config = dict(
    rope_fraction=1.0,
    bias='none',
    tie_word_embeddings=False,
    init_std_up=0.051,
    beta2=0.99,
    final_lr_fraction=0.0,
    max_seq_len=256,
    doc_mask=True,
)
Each number is 128 + 24 x the weight over the matrix's rms, rounded and kept within 0 to 255. Layers, rows and columns count from 0.

# layer 2 MLP up, 256x96, rms 0.125, rows 194-217, columns 0-95
[[146 120 128 148 127 148  82 122  86 160 132 121 126 110 118 139  97 152 138 139 115 152 131  93 143 130 146  86 119 141 113 137 115 137 185 157 142 125 116 121 116 110 180 130 184 160  90 121 180 149 160  95  79 155 155 143 137 107 142 134 136 134 137 152 118 118 123 129 172 112 108 134 126 149 128 130 131 141 116 180 108 153  88 148 155  99 106  99 131 135 115 146 139 155  75 129]
 [116  73 105 136 168 136 123 164 129  96 160 124 111  78  82 159 144 160 107 141 139 104 144 144 148 155 117 134 120 121 159 138 141  90 151 107 144  82 111 124 122 124 160 131 169 130  92 109 115 119 121 121 133  75 124 165  84  64 121 154 139 116 106 140 140 112 129 123 113 118 112 153 146 138 153 140 122 115  93  93 125 116 165 119 117  87 115 150 112 124 136 135 118 149 114 119]
 [142 113 180 126 104 149 137 110 107 123 127  99 141 119 118 167 117  90  94  88 106 139 140  96 132 132 110 133 134 111 167 103 108 100 181 178 114 119 133 151 102 132 171 119 144 171 140 131 114 119 122 154 156 184 148 131 126 157 141 103 150 135  93 103 126 152 139 136  97 167 126 141 165 148 147  92  99  99 155 137  98 137 162 116 153 145 158 126 129 116  69 141 121 147 126  88]
 [129 133  97 105 115 101 190 125 107 114 105 113 139 121 155 140 124 134 167 144 113 146 119 120 135 113 103 124  77 122 126 130 189  93 130 108 110 148  70 145 149  93 125 130  68 134 112 126 124 116  97 167 110 151 104 117  92 120 139 141 125 120 117 145 111  99 135 118 109 101 101  71 126 152  99  88 132 110 173 137 117 117 152 105  83 104 123 135 146 127  99 124 128 111  96 127]
 [130 121 148 125 173 146 138 119  84 129  99 124 123  99 135 146 115 101 173 160 108 109 124 131  92 132 117 159 144 123 122 129 139 159  85 103 103 109 119  95 117 118  91 110 155 172 164 152 123 132 123 154 146 106 118 144 114 135 111 124 127 142 147 135 132 155 172 125 121 107  90 157 130 133 116 140 133 136 173 158 179 154 125 136 140 119 142 110 155 142 153 161 152 113 140 108]
 [128 122 144 145 151 153 112 108 128 108 157 101  89 116 122 102 170  82  89 141  84 146 136 108 131 135 111 141  89 136 127 173 129 144 104 159  85 103 117 139  56 108 118 130 108 117 165 152 130  90 103 149 169 109  98 156 121 134  82 157 147 111 104 154  85 117 127 116 115 124 155 180 110 147 105 107 146  68 143 153 151 164 111 101 141 148 104 125 111 142 126 105 135 129 136 186]
 [105 109 141 103 124 113 116 158 146 139 113  81 114 147 173 153 134 102  94 140 103 110 132 146  88 110 135 116 180 123  66 143 158 129 150 129  75 143 142 142 124 122  94  46 145 161 103 135 108 141 116 109 132 112  82 153  91 123 135 160 118  75  97 150 151 120 153 137 107 155 115 113  94 165 154 130 136 123 124 125 107 118 133 142 107 126 165 154 149 126 119 152 116 136 136 125]
 [154 133  98 115  96 134 116 150 112 118 133 134 127  98 122 133 132 118 146 167 100 147 134 134 116 131 102 124 170 142 154 132 108 121 139 134 108  89 129 132 117 165 163  88 146 101  97 109 128 125 124 178 159 145 136 129 135 125 134  88 117 172 137 165 133 174 164 138  97 128 148 169 142 125 116 120 125 144 172 141 139 130 120 128 111 133  87 112 124 137 122 155 165 103 125 102]
 [ 85 132 169 158 155 138 122  94 126 133 129 120  82 165 107  89 105 102 120 100 169 163  92  64 135 147 139 116 146 123 104 157 129 149 139 164 136 102 115 116 137 143 152 128 114  86 144 131 140 156 145 152 161 107  85 131 138 101 143 129 119  96 123 112 125 130 127 129 112  59 124 132 118 142 186 176 122 127 157 141 138 125  87 116 105 137 139 114  99 115  81 108 100 117 152 140]
 [190 109 110 130 141 120 107 152 155 163 142 112 136 139 177 125  78 139 146 160 124 120  82 104 126 118 136 144 126 116 119 102 157 158 145 166 128 158 104 107 139 157 140  94 132 126  77 117 155 137 110  69 134 100  91 100 164 134 131 105  77 124  65 163 102 100 160 143 157  99 143 116 101 130 131 102  92 137 117 126  90 110  90 147 118 141 134 130  94  80 131 168 127 106  95 164]
 [163 151 139 129 106 116 154 117 116 120 114 115 148 154 150 121 162 126 125 143 186 134 112 102 131 112 137 127 140 128 165 155 130 150  97 105 122 153 131 123 101 134 126  93 131 113 123  89 154 145  89 109 162 111 152 128 147 110  92 142 147 105 127 146 125  68 168 164  92  96 131 163 126  92  96 153 127 134 127 121 143 167 142  80 146  81  98 120 158 121 171 148 146 110 126 118]
 [148 110 154 145 123  94 148 139 114 113 136 108 126 107 143 112 140 117 132 142 166  93 135 116 162 144 146 136 127 120 126 117 157 132 170 140 170 117  92  92 111 147 101 116 113 128 129 138 136 111 136 157 147 128 158 121 124 128 123 129 130 128 106  87 137  96 115 104  89 115 132 148 113 175 161 101 159  94  74  71 167  90  95 138 169 150 160 167  96 146  80 137  99 124 154 161]
 [139 156 132 149 124 123 158 142 140 121 119 140 171 148  96 136 121 151 103 147 132 128 132  98 154 125 205 140 101 118 146 163  91 121 160 127 165 129 146  95 157 111 102  91 104 177  65 109 133 108 157 122  66 139 153 135 154 132 115 128 127 119 147 115 150 107 106 135 101 134 101 145 101 171 148 145 119 123 136 107 134 102 121  66 124 132 110 118 106 144 104 141  99 133 116  95]
 [127 158 128 108 150 155 139 117 147 124 107 145 104 113 109 132 182 114 202 134 158 145 143  96 110 134 126 139 142  98 132 129 163 100 105 145 174  78  89  77 142 167 107 122 125 125 118 166 148 104 137 107  99 164 170 103 139 143 133 125  95 115  95 128 141 108 135 162 129 148 136 157 152 106 127 116 130 114 159 149 128 129  96 125 119 129 146 121 156 125 143 103 141 122 162 120]
 [ 99 135 168 160 121 105  90 125 138 159 131 127 107 114 118 152 188 112 131  93 163 139 141 106 159 100 104 142 112 101 121  68 106 116 177 127 138 161 138 145 148 121 109 183 129 136 154 126 162 107 117  83  98 130 105 126 163 106 129 149 120 145 148 134 122 115 125  88 119 129 146  94 146 119 151 173 136 118 177 182 156 113 134 123 131 144 162 132 127 122 138  98 125 143 139 116]
 [107 123 149 118 145 113 117 104 129 120 106 108 159 157 140 127 119 108 135 117 147 130 104 148 171  77 140 103 130 168 142  96 163 153 125 110 124 111 120 145 131 103  82 114 149 122 135 128 142 127 141 119 135 139 142 159 106 140 159 130 117 130  82 120 155 175  66  89 135 149 173  79 126 147 129 137 122 104 168 126 116 142 109 146 169  90 144 155 134  92 113  90 128  83 160 110]
 [134 129 167 111 142 151 199 149 177  83 132  94 150 127 114 159 155 117 138 122  89 148 114  99 146  79 140 145 140 143 167 154 134 134 140 131  97  84 106 169 106 130 118 150 126 117 126 159 122  96 138 133 107 131 145 144 172 128 152 123 132 145  88 123 148 133 103 168 129 139 158 121 126 172 144 124 128 156 154 189 128 121 117 112 115 104 169 141 160 105  68 141  98  98 117 133]
 [131 171 114  93  94 157 111 131 146 149 123 143 151 116 152 160 128  99 122 163 186 139 136 107 126  97 132 109 156 123 147 131 124 111 109 132 184 174 142 139  91 138 147  85 142 102 118 138 157 133 135 108 118 150 137 134 118  95 121 168 127  96 151 164 113  99 173 162 111 133 138 113 154 128 149 112 170 152 141  81 114  97 133 130 123 142 147 127 178 148 135  91 109 145 137 113]
 [102 144 102  77 114 115 131 175 154 143 156 105 145 144 140  78  99 150 146 117 115 123 110 124 121 120 143 141 121  97 130 115  79  88 134 152  90 178  81 136 164 110 138 117 103 120 153 124 128  74 131 155 135 148 121 114 144 108 113 152 130  77  90 130 140 112 154 153 156 128 146  96 133 144 149 137 106 101 104 141 126 137  98 142 105 105 113 144 168 158 155 127 139 105 114 109]
 [124  90 133 119 111 159 126 116 117 123 130 128 141 121 114 141 148 111 131 111 119 133 132 108  97 124 129 144 167 140 135  99 151  96 103  90 129 130 100 130 123 130 142 133 163 141 139 124 114  65 143 153 133 144 166 156 104 138 107 104 131 158 116  99 119 186 161 127 133 105 107 157 148 135 108 136 150 134 106 115 145 174  81 112 136 158 131 108 127 123 152 135 115  98  97 111]
 [118 149 129 123 118 113 121 148 101 127 148 105 104  91 141 133 150 159 109 167 111 114 104 156 112 108  91 118 139 174 125  96  97 144 109 141 124 166 160  90 109 103 154  91 130 103  64 140 179 110 145 161 170  93 131 100 107 131 154 128 141 105  90 149 122 141  95 130 152 139 189 165 103 142 112 160 107 102  88 139 103 121 103 126 157 145 137 156 105 102 158  98 132 161 173 126]
 [102 115 155 140 109 134 110 121 136 104 103 103 159  99 116 118 109 163 123 174  91 141  98 144 117  94 164 103 103 123 123 158  59 140 108 133 150 125 103 106 130 109 140 111 129 115 107 130 156 140 122 140 133  81 119 143  90 130 152 126 123  71 101 132 142 136 162 115 139 133 103 109 133 153 129 173 150 114 107 121 123 129 123 118 139  87 129 125 109 105 102 126 134  99 146 168]
 [125 126 136 101  96 125 128 103 132 128 111 151 146 117 151 169  56 168 123 163 142 117 126 113 191 131 166 112 123 116 176 155 141 105 137 156  92 143 117 118 177 108 138 134  82 105 113 106  91 133 111  82  92 111  92 119 106 119 104 141 128 139 125 169 148  93 134 104 115 148 146 119 101 126 110 130 141 115  79 114 143  88  99 178  98 160  98 130 131  94 105 119 131 111  79 108]
 [164 138  91 115 141 106 188 146 143 130 129  86 159  86 142 147 116 175 124 118 101 135 120 143 114  90 140 117 150 136 117 105 121 140 117 104 104 138  99 161  97 161 182 130  99 118 135 182 179 131 129 131 118  81 118 150 141 124 148 164 124 127  70 105 124 191 133 136 154 119 123 124 132 138 123 112 137 129 108  76 110 105 113 117 125 155 166 124 113 153  91 111 100 111 157  91]]
# layer 2 MLP down (transposed), 256x96, rms 0.125, rows 194-217, columns 0-95
[[114 105 128 111 140 111 121 159  73 120 146 106  67 113 149 151 130 140 112 102 153 110  89 133  82 134 152 122 131 122 108 138 157 143  97 125 129 148 115 116 109 153 157 117 124  87 183 136 121  72 147 114 152 169 148 147 142 116 144 114 159 128 128 119  98 123 165  98 101 120 130 135 143 135  97 146 111  90 166 128 139 138 156 115 143 130 134 102 115  75 175 100  99  93 107 125]
 [155 127 107  90 112 148 127 136 107 100 118  91 138 124 132 164 121 164 144 141 138 124  93 121  92 124 117 125 127 173 160 160 126 126  87 113 123 151 104 119 152 103 111 168 122 122 132 166 111 112 113 141 111 109 120 157 138 129 106 158 150  96 126 104 151 152 135 101 178 131  90 114  70 103 155 168 110 139 125 125 136 104 141 142 142 134 113  99 117 135 106 154  69  99  74 143]
 [141 132 130 122 159 148  57 131 157 112 139  93 103 147 112 146 152 159  76 118 121 113 131 104  99 166 138 131 134 130 127 162 121 164 113 163 149 146 154 134 103  93 135 148 137 123 101 122 141 147 148 109 122 117 148 119  89 132 132 120 118 180 144 131 142 144 125 115  97 119 163 144 127 121 140 132 138  92 150 114 127 148 113  89 152 144 121 128 124 114 145  80 166 140 158  72]
 [111 135  70  99 156 137  89 120 175  54 142  91 150 110 124 144 125  92 133 132 127 128 122  75 138 125 154 147 105  96 106  86 120 129 103 132 116 126  97 108 102  98 147 148 113 149 130 161 121 121 128 115 178  85 103 159 165 162 140 127 142 120 135 135 100 109  94 111 111 121  77 150  95 138  97 161 159 131 160 104 140 152 111 147 126 148 161 117  78 113 159 144 104 129 132 141]
 [ 71 121 108 133 126 114 115 104 119  77 116 121 130 158  96 143 124 132 160  96 116 104 115 110  90 151 137 110 156 126 127 141 117 148 142 142 158 123 154 149 103 159 135 143 120 127 148 133 121  70 138 131 118 139 156  84 160  96 141 119 180 132 114 150 114 115 126  92 130 114 104 122 165 119 126 116 135 152 168 142 138 122 108 113 143 129 130  95  99 130 152 160 137 119 106 141]
 [105  99  94 115 135 145 109 133 154 142 156 121 144 105 144 131 125 135 148 179 129 128  94 119 143 107 223  79 110 119 130 159 155 100 136  81 116 143 124 110 122  98 131 102 139 132 157 122 144 137 150 133 176 117 137 148 169 125 123 113 111 120 114 110 159 152 119  99  81 111 101 115  94 111 117 134 102 115 149  99 168  76 110 120 119 162  70 107 115 115 109 140 102 104 123 159]
 [124 158 122 137 135 126 156 102 129 115 115  91 108 119 158 109  95 145 146 120  90  84 104 170 147 146 137 160 154 151  72 148 153 168 186 150 124 144 121 142 117 139 103 111 149 127 117 154 133 130 117 120 110 148 113 106 108  93 128 113  75 106 105 134 172 158 123 132 118 117  94 121 147 111 117 119 147 160 122 100 133 146 137 117 125 106 110  96 104 160 120 110  87 127 129 126]
 [129 177 105 142  96 143 105 122 145 182 138  98 116 145 120 107  94 126 104  98  97 121 104 150 144 101 120 153 137 154 134  96 137 126 113  78 114 170 155 116 149 113 155 114 127 149 106 132 130 135 151 147 106 146 179 129 122 150 100 110 140 116 162 104 147 116 159 135 169 131 106  86 157 146  98 133 123 118 166 123 161 142 121 125 103 162 146 122 117 129 108 104 131 117 139 112]
 [139 128 152 127 124 113 142 105  77 112 143 133 105 166 110  87 163 187 152 138 110 130 122 186 100 110 188 124 146 120 147 113 148 156 168 174 139 130 138 113 150 116 155 117 116 155 140 113 150 100  85  75 144 154 141 162 138 123 165 147 138  90 133 126 155 117 126 143 147 140 154 182  84 140 158 154 114 126 141 112 152 123 140 149 124 120 141 146 132 140 119 136 147 145 128 137]
 [153 115 136 139 114 131 107 181  86  30 146 170 156 119 101 166 146 130 144 147  63 147  76 179 130  87  92 152 134 115 153 130 115 140 101 133 173 112 116 163 121 129 139 145 153 125 131 112 121 104 123 135  92 124 141 150 117  98 141 109 203 129 122  93 168 135  82 117 142 119 153 120 138 142 151 115 107 139 133 123 134  86  88 137  94 137 113 134 143 140 139 111 121 139 115 141]
 [152 111  93 133 126 180 145 125 118 157 139 110 142  91 117  94 126 128 106 149 123 106  96 120 133 124 133 154 122 142 141 108 113 180 163  84 133 151 135 134 113 149 148 121 127 123 138 140 111  98 114 140  89 126  99 115 118 148 133 105 145 135 136 106  71 161 111 105 100 111 138  98 168  95 118 102 126 106 161 103  99 117 147 162 129 125 130 125 115 131  89  93 115 126 162  75]
 [159 113  87  97 122 123 134 137 103 120 185 119 116 104 137 143 174 105 129 121 114 124 123 132 144 129 103 123 162 131 146 115  84 138 140  77 118 134  90  99 108 142 111 161 130 127 115 119 166  82 157 142 102 122 145  91 154  99 140 132 183 121 113 128 138 169 191  92  92 123 155 110 124 165 170 149  87 121 104 125 114 137 116 148 113 121 141 141 139 129 126 100 139 137 128 115]
 [146 137 140 111  91 112 103 168 103 127 113  97 126 108 116  76  89 107 136 113 124 123 125 144 146 188 147 106 138 116 110 148 141 107 140 116 142 148 124 162 108 140 108 124 123 129 117  95 140 118 129  87 101 126 129 142 140 148 108 135  75  99 106 145 148  97 125 123 143 117 114 125 143  90 112 116 109 125  87 151  85 142 142 149 179 145 175 116 129  93 122  74 132 102 136 114]
 [104 115 157 160 100  83 127 129 106 136 132 166 107 107 120 173 120 173 110 149 131 134 107 162  95 117 124 122 148 187 163 108 130 109 155 107 105  94 157 173 127 134 143 172 131 132 126 135 126 140 126 148 171 133 104 103 130 151 134  84 127 146 143 144 134  91 122 112  95 108 145 125 121 139 126 137 140  93  90 134 123 137 142 139 155 138 117 149  89 162  92  99 134 119 142 104]
 [180 106 111 100 128 118 166 188 142 153 137 140 139 139 165 111 119 113 167 165 107 128 129 163 141 154 152 134 168 168 145 136 100 139 176 107 128 139 112 136 119 110  96 167 126 119 108 144 128 116  99 146 144 142 123 131 171 151 115  96  81 137  75 115 130 135 125 128  67 132 114 133 102 115 114 132 151 118 144 149 129  91 107 163 123 119 136 137 130 113 133  84  91 154 132 141]
 [110 167 156 106  78 125 162 122 123 135 111 123 108 119  88  98 146 122 192 116 150 142 115 122  85 101 122 126 122 157 162 122 132 119 102 115 144 128 141 108 115 145 162 156 138 143  96 109 148 145 134 149 146 129 104 150  97 130 124  86 154 120 113 103 114 149 145 122 134 144 143 104 124 133 128  97  62 119 131 155 132 175 153 115 177 100 131 146 138 143 135 150 138  77 165 122]
 [ 97 116  96 143 108  64 115 137  74 104 114 137 175 132 122 106 122 126 151 155 124 110 114 147 124 146 120 121 124 112  95  65 112  92 149  96 151 111 132 100 159 133 110  96 138 129  91 108 154 105 126 154  74 153 117 143 108 112 167 125 101 154 105 144 140  80 113 134 135 145 109 141  92 173 130  66 107 122 156 108 138 139 129 148 115 117  77 143 131 109 136 100 143 139 108 142]
 [127 141 136 104  91 114 112 103 127 119 119 150 124 102 142 117 120  80 129 142 128 163 119 135 117 146 170 134 150 128 134 125 120 109 119 123 112 134 133 104  83 141 116 111 100  58 136 129 102 157  91 114 138 126 120 130  99 103 143 117 116 161 157 132  75 158  63 146 100 103 162  68 107 141 142 113 146  68 112 100 159 131 162 120 122 128 141 105 111 149 120 104 141 148 109 110]
 [120 141 132 117 146 136 109 134 142  79 109  91 122 120 156  98  98 136 146 108 113 137 116 170 171 172 123 124 130 154 145 124 124  92 130 121 173 128 109 132 107 124 149 152 144  81 101 146 143 111 156 170 165 130 127 172 144 115 152 142 107 132  91 131 108 129 147 113 115 114 147 129 127 176 146 125 106  99 114 129 112 138  95 129 101 137  96 143 125 113  66  81 113 163 130 139]
 [123 117 124 106 141 121 131 114 134  91 124 144 131 113 120 149 156 149 144 144 128 158  79 136 140  94 115 156 120 108 133 116 117 113 164 107 163 142 142 125 150  93 116 123 190 125 136 141 107 104 136 145 116 119 159 112 121 120 130 127 105 147 130 150  91 172  86 123 139 108 182 113 129 141 152 113 127 136 105  95 114 140 115  99 128 107 144  80 126 130 105 128 139 120 128 146]
 [127 156  97 107 152 130 141 159 151 105 120 154 146 127 170  81 134 136  96 146 133 115 125 115 115 116 114 123  91 132  76 143 150 142 124 128 130  90 130 104 124 146 131 122  90 148 127 103 111 143 148 175 132 139 108  35 114 167  89 153  61 128 138 176 136 142 127 124 163 147 131 112 145 151 151 128 158 108 156 134  63 122 157  94 138 140 115  73 126  97 158 125 116 140 156 136]
 [141  97 115 153 104 137 121 138 116 162 132 106 177 127 149 123 126 115 100 120 135 163 141 103  70 112  66 155 115 110 110 110  81 132 126 168 153 121  95 141 110 128 135 100 147 127 123 128 159 123 109 132 148 152 143 118 137 190 158 112 166  99  90 152 145 174 147 158 141 120 110  90  97 120 147 118 133 135 115 131 146 135 127 114 109 133 142 132 149 114 122 145 125  84 148 133]
 [ 95 101 138 154 155 125 178  68 181 172 106 143 132 190 138 155 141  98 106 153 106 135 156 149 128 110 137  83 103 161 107 114 141 149 126 152 151 153  87 166 151 143 117 151 132 123 145 104 101 141 134 124  94 117 111 124 117 145 162  99  84 150 144 147 136 107 131 109 167 129 118 147 114 138 113 117  94 131 126 125 106 120 105 179 100 163 167 104 130 109 143  97 116 140 162 133]
 [126 115 173 144 138 132 152 117 123 110 115 121 122 144 119 172 144 137 108 106 133 137 116  95 137 131 203 155 122 134  94 119 150 127  79 172 148  94 145 127 105 154 128 129 120  86 153 105 121 112 158 115 138 111 113 154 122 112 130 158 104 131 167 139  97  80  81  92 106  98 126  87 110 174 136 175 160 130 153 118 100 134 119 148 146  86 113 137 157  91 176 117 116 138 139 128]]
# layer 2 MLP gate, 256x96, rms 0.137, rows 195-218, columns 0-95
[[116 126 133  69 102 142 122 152 116 133  89 133 129 121 155 173 158  88 123 117 127 129 132 120 146 103 113 110 125 158 143  91 123  85 105 102 138 168 133 131 114 126  95 128 120 135 141 109 139 127  91  81 146 111 125 162 106 129 119 126 145 167 106 103 144 145 147 102 153 125 113 153 114 127 126 179 118 151 127 154 182 100 135  94 126 121  92 162 128 152 137 143 107 115 102 126]
 [138  89 140 115 106 168 171  92 132 125 102 130 142 107 158 129 116 131 104 125 129 117 135 134  95 145  92  92 154 162 156 127 137 156 111 147 118 111 140 118 126 136 136 102 145 131 115 142  99 101 140 127 105  96 115  93 114 164 121  95 128 127 114  79 143 111 111 149 129 105 136 104 115 103  91 156 100 125 131 128 158 135 169 107 118 139 135 150 151 160 128 104 161  89 106  94]
 [ 97 144 146 112  85 126 104 133 147 159 122 121 132 129  99  67 144 125 147 161 111 154 143 167 161  67 156 142 192 112 108 141 121 154 160 123 126 110 127 165 165 167 142 126 161 159  93 133 116 108 117 118 148 134  98 146 109 141 115 130 121 121 142 165 118 180 109  93 144 165 152 153 147 163 154 137 117 150 114  80 115  94 124  97 121 120 132 153 114 108 115 141 123 136 103 150]
 [118 105 136 119 136 116 107 148 138 131 105 108 156 129 131 163 153 139 120 135 147 144 161 134 136 116 131 169 127 159 129 142 128 141 177 113 154 156 100 120 150 123 145 145 137 103 114 105 131 133 107 135 105 170 142 115  95 152 141 139 140 158 122 153 186 136 130 126 111  99 153 132 113 123  95 139 133 124 119 120  91 115 112 106 158  78 103 161 100 124  78 100 115 183 141  99]
 [ 95 159  94 129 103 125 143  83 161 145 130 183  93 155 148 113 123  90  90 123 132  92 127  70 127 122 139 121 133 131 136 125 144 106 129 157 151 136  94  97 126 123 166 129 180 154 128 116  88 126 131  98 126 127 110 103 129 128 106 117 127 121 154  94 116  96  92 172  95  70  99  82 139 113 145 172 108 184 103 142 164  91 151 114 123 143 128 125 141 155  91 159 154 158 118 128]
 [149 106 123 104 115  81 135 174  68 151  84 147 136 133 137 128 144 105 147 110 134 174 125 111 112 156  96 107 149 127 118 145 153 120 111  79 147 155  95 133 121 152 137 156 121 118 151 140 145 113  77 145 122 129 110 127 124 136 126 104 108 128 139 118  99 127 155 125 122 155 129 100 107 100 145 139 103 150 127 101 112 152 133 123 132 111 125 120 102 136 131 151 161 146 159 130]
 [158 113 136  81 108 137 130 127 112  99 115 149  89 162 100  76 140 100  97 136 168  95 115 129 151  99  90 137 131 176 118 126  94 103 141 107 135 116 140 124 128 150  88 114 161 155 109 113 121 127 133  77 115 108 128 152 139 160 157 123 131 106 163 128 122 121 151 111 130 108 159  91  89 110 133 145 113 136 143 142 149 121 160 136 124 117 117 111 154 106 108 124 113 123 107 165]
 [148  84  83 107 126 160 130 136 140 157 160 123 100 135 131 169 138 165 140 130 138 115 143 132 156 103 126 115 120 119 131 115  86  97 121 105  96 130 121 106 121 147 141 151 128 132 137 121 144 138  94 153 123  91 139 104 167 124  82 116 161 145 102 107 145 192  97 179  98 152  87 141 130 142 120  94 126 125 114 165  96 147  94 103 137 135 110 140 113 113 173 111 169 140 137 109]
 [166 121 121 132 106 164 137  98 119  93 112 166 106 135  97 115 103  96 145 145 127 158 142  33 148 110 117 155 125 149 141 187 129 136 124 154 131 107 168 126  92  94 118 177 142 129 109 147 111 156 136 130 150 141 106 136 134  95  96 176 182 170  71 132 155 136 114 167  63 129 114 152 106 193 109 160 103 130 123 159 141 128 143  96  91 125 101 134 163 132 159 137 150 177  95 122]
 [165  90 122 132 115 135 155 129 101 136 119 136 147 116 165 118 144 126 114 103 132  85 104 145 148 120 157 152 188 141 116 131 121 115 117 157 137 140 129 121 118 167 141  82 134 135 124 137 172  93 124 139  99 135 104 136 121 137 143 143 132  96 114 164 102 161 118 102 105 120 142 121 137 137  83  77 158 148 104 102 118 120 146  92 150 121 135 122 114 103 130 107 117 123 173 134]
 [158 168 125 107 169 129 162 117 117  86 130 159 130 125  75 146 166  82 109 135 133  99 137  91 119 108  86 158 186 114 119 151 122 109 116 109 114 138 125 141 126 105  91 160 162 142 129  83 152 134 111 108 132 103 151 162  92 140  99 124 169 171 120 152 119 152 173  96 138 139 177 105 163  96  96 202 102 116 117 142 124 164 183  91 120 146 113  87 133 121 137 112 156 132 124  95]
 [112 137 123 118 113 163 180 141 120 120 141 136 131 124 115 121 166 165 106 170 110 161 157 127 123 130 109 115 129 122 143 134 123 156 141 104 141 101 142 122 124 154 118 128 151 118 145 107  86 143 132 106 148 130  78 123 151  74  99 152  92 143 119 131 151 145 123  99 144 141 132 144 103 138  95 154 137 119 132  84  87 115 177  65 136  84 141 141 133 150 108 101 173 117 131  79]
 [132 114 120 106  96 150 109 140  88 105 112 117 138 151  85 111 105 139 136 149 144 125 102 129 113 125  71 145 163 107 117 139 139 150 153 138 139 132 102 137 161 129 164 111 147 148  87 108 173 127 129 128 145 170 111  87  93 158 138 105 148 141 156 152 137 102 106 124 113  98 138 135 119 128 182 132 127 116 140 136 125 125 117 154 130  88 129  92 124 112 117 123 186 136 132 145]
 [135 107 101 107 115 115 166 103 141 169 106 113 112 123 130 125 157 125 104 158 118  68 198 119 165 119 124 123 138 131 102 127 125 125  98 111  93 175 140 162 112 120 170 162 116 132 102 158 131 125 125 138  74 113 169 115 108 138 177  94 143 165 109 117 159  99 111 139  92  99 143  99 101 114 134 122  83 151 141 140  98 110 161 120 124 124 158 185 104 108 122  84  89 122 143 128]
 [108 119 163 148 120 109 126 145 100 146 138 131 101 156 138 108  99 160  96 111 123 147 146 117 151 142 127 132 129 109  96 161  99 110 155 113  81 125 115 141 168 145 114 136 114 143 148 120 130  94 147  94 168 141 108 135 164 102 121 108 110 144 117 111 134  66 165 150 160  97 148 136 136 131 114 129 118 146 119 114 133 148 156  52 115 144 122 103 106 120 125 150  59 146 106 132]
 [154 118  65 110 188 158 139 130 139 147 144 122 143 102 155 157 143 121  74 126 172 100 153 132 139 116 121 141 117 139 101 127  91 149 111 111  76  89 172 114 148 127 156 123  88 155 123 110 158 132 122 141 133 139  84 150  99 133 125 135 136 117 125 112 151 116 147  93 144 141 157 128 137  70 110 153 123 112 130 124 156 160 169 120 164 120 138 109 109  93 163 143 136 144 132 103]
 [145  74 124 126  99 126  87  92 155 122 115 168 129 120 130 183  59 144 140 117 126 103 137  88 154 142  90 140 124 107  95 185 120  93 117 140 122 123 131 158 141 164 149 100  99 119 143 117 119 121 155 156 139 110 123 156 118 140  67 102 123 170 134 125 103 137 140 116 133 128 163 119 173 134 160 107 125 109  92  95 138  97 113  92 154 161 199 136 103 160  98 128 127 104 163 128]
 [155 106  84 111  92 128 124 132 122 129 121 188 154 162 112 143 131 154 126 140 142 121 116 128 133 116 152  70 135 171 139 138 133 181 128 145 115 109 134 155 126 140 121 119 120 111 148  77 142 137 126 111 126 119 129  93 107 127  90 122 177 110 142 135 126 124 130 117 117 176 131  96 112 121 112 132 123 111 119  98 133  80 138 137 167 179 107 123 105 128  99 116 136 101  90 131]
 [115 126 129 128  91 145 138 127 160 134 103 136 122 113 115 129 140 101 149 102 137 131 112  95 138  77 113 138 151 135 148  91 127 129 151 146 164 131  95 116 154 166 135 107 121 136 121  92 124 120 101 125 125 126 135 129 126 136 145 131 147 155 135 122 128 167 115  73 141 141 127 128 141 141 152 130 129 157  80 133 131 118 129 128 141 137 139  94  89 137 155 139 143  78  91 102]
 [113 136 125 139 137 144 141 140 156 133  86 124 135 110 141 103 128 126  96 190 125  88 119 147 157 145 129 150 120 112  96 130 129 187 106 176 122 145  92  89 150 168 130  98 134 151 101 134 190  68 109 109 151 188 122 124  97 109 128 123 126 141 139 133 132 156 103 138 183 121 138 121  83 171 141 137 117 111 110 135 123 145 122 123 147 115 120 102  80  95 161 153 128 127 119 136]
 [126 100 111 112 141 134 144 146 170  86 192 161 120 152 125 183 116 117 170 142 156 127 156 141 125 129 117 128 134 107 135  98 155 117 128 134 106 113  97 103 161 192 143 132 174 123 126  88 126 128 124 115 128 101 141 114 107 139 145 154 157 153 120 115 160 107 134 193 153 106 131 124 122 122  84 118  91 155 122 128 168 129 165 113 150 136 116 125 142 136 144  92  97 138  99 107]
 [120 113 151 105 118 150 118 143  98 166 117 156 113 121 119 150 141  75 100 136 126 128 127 141 144 125 132  79 116 134 130 141 111 104 153 130 131 138 135  79 138 136 177 145 180  97 140 105 128 143  93 103 147 110 157 157 148 146 117  85 164 134 133 139 129 132 154 124  73 168 134 164 148 110 149 163  80 138 112 104 190 181 147 154  91 123 110  87  92 123 158 127 102 111 135 140]
 [138 106 160  67 134 107 131 124 139 117 148 147 104 104  90  90 141 118 138 172 123 118 113 136 154 107 132 116 161 182 131 179 124 159 129 164 126 102 135 132 130 133 123 126 111 138 141 132 125 131 162 122 160 133 111 142 133 141  97 133 139 144 110 104 138 110 137 114 101 180 156  84 144 133 117  87 140 137 185 142 130  91  85 115  85 139 112 148 134 130 127 121 142 123 122  82]
 [117 106 127  97 111 108 124 104 112 154 138 112 102 122 116 125 152  62 110 150 156 108 159 109 125 141 103 170 120 135 108 174 158 116  95 113  94 142 136 132 138 116 138 121 109 153 131 179 150 122 133  92 108  92 104 109 118 136 115 193 139 111 123 121 139 167 138  85 107  80 112 139 134 151 126 103 106 124  90 116 145 145 147  96 124 145 125 150 130 140 144 154  96 158 115  92]]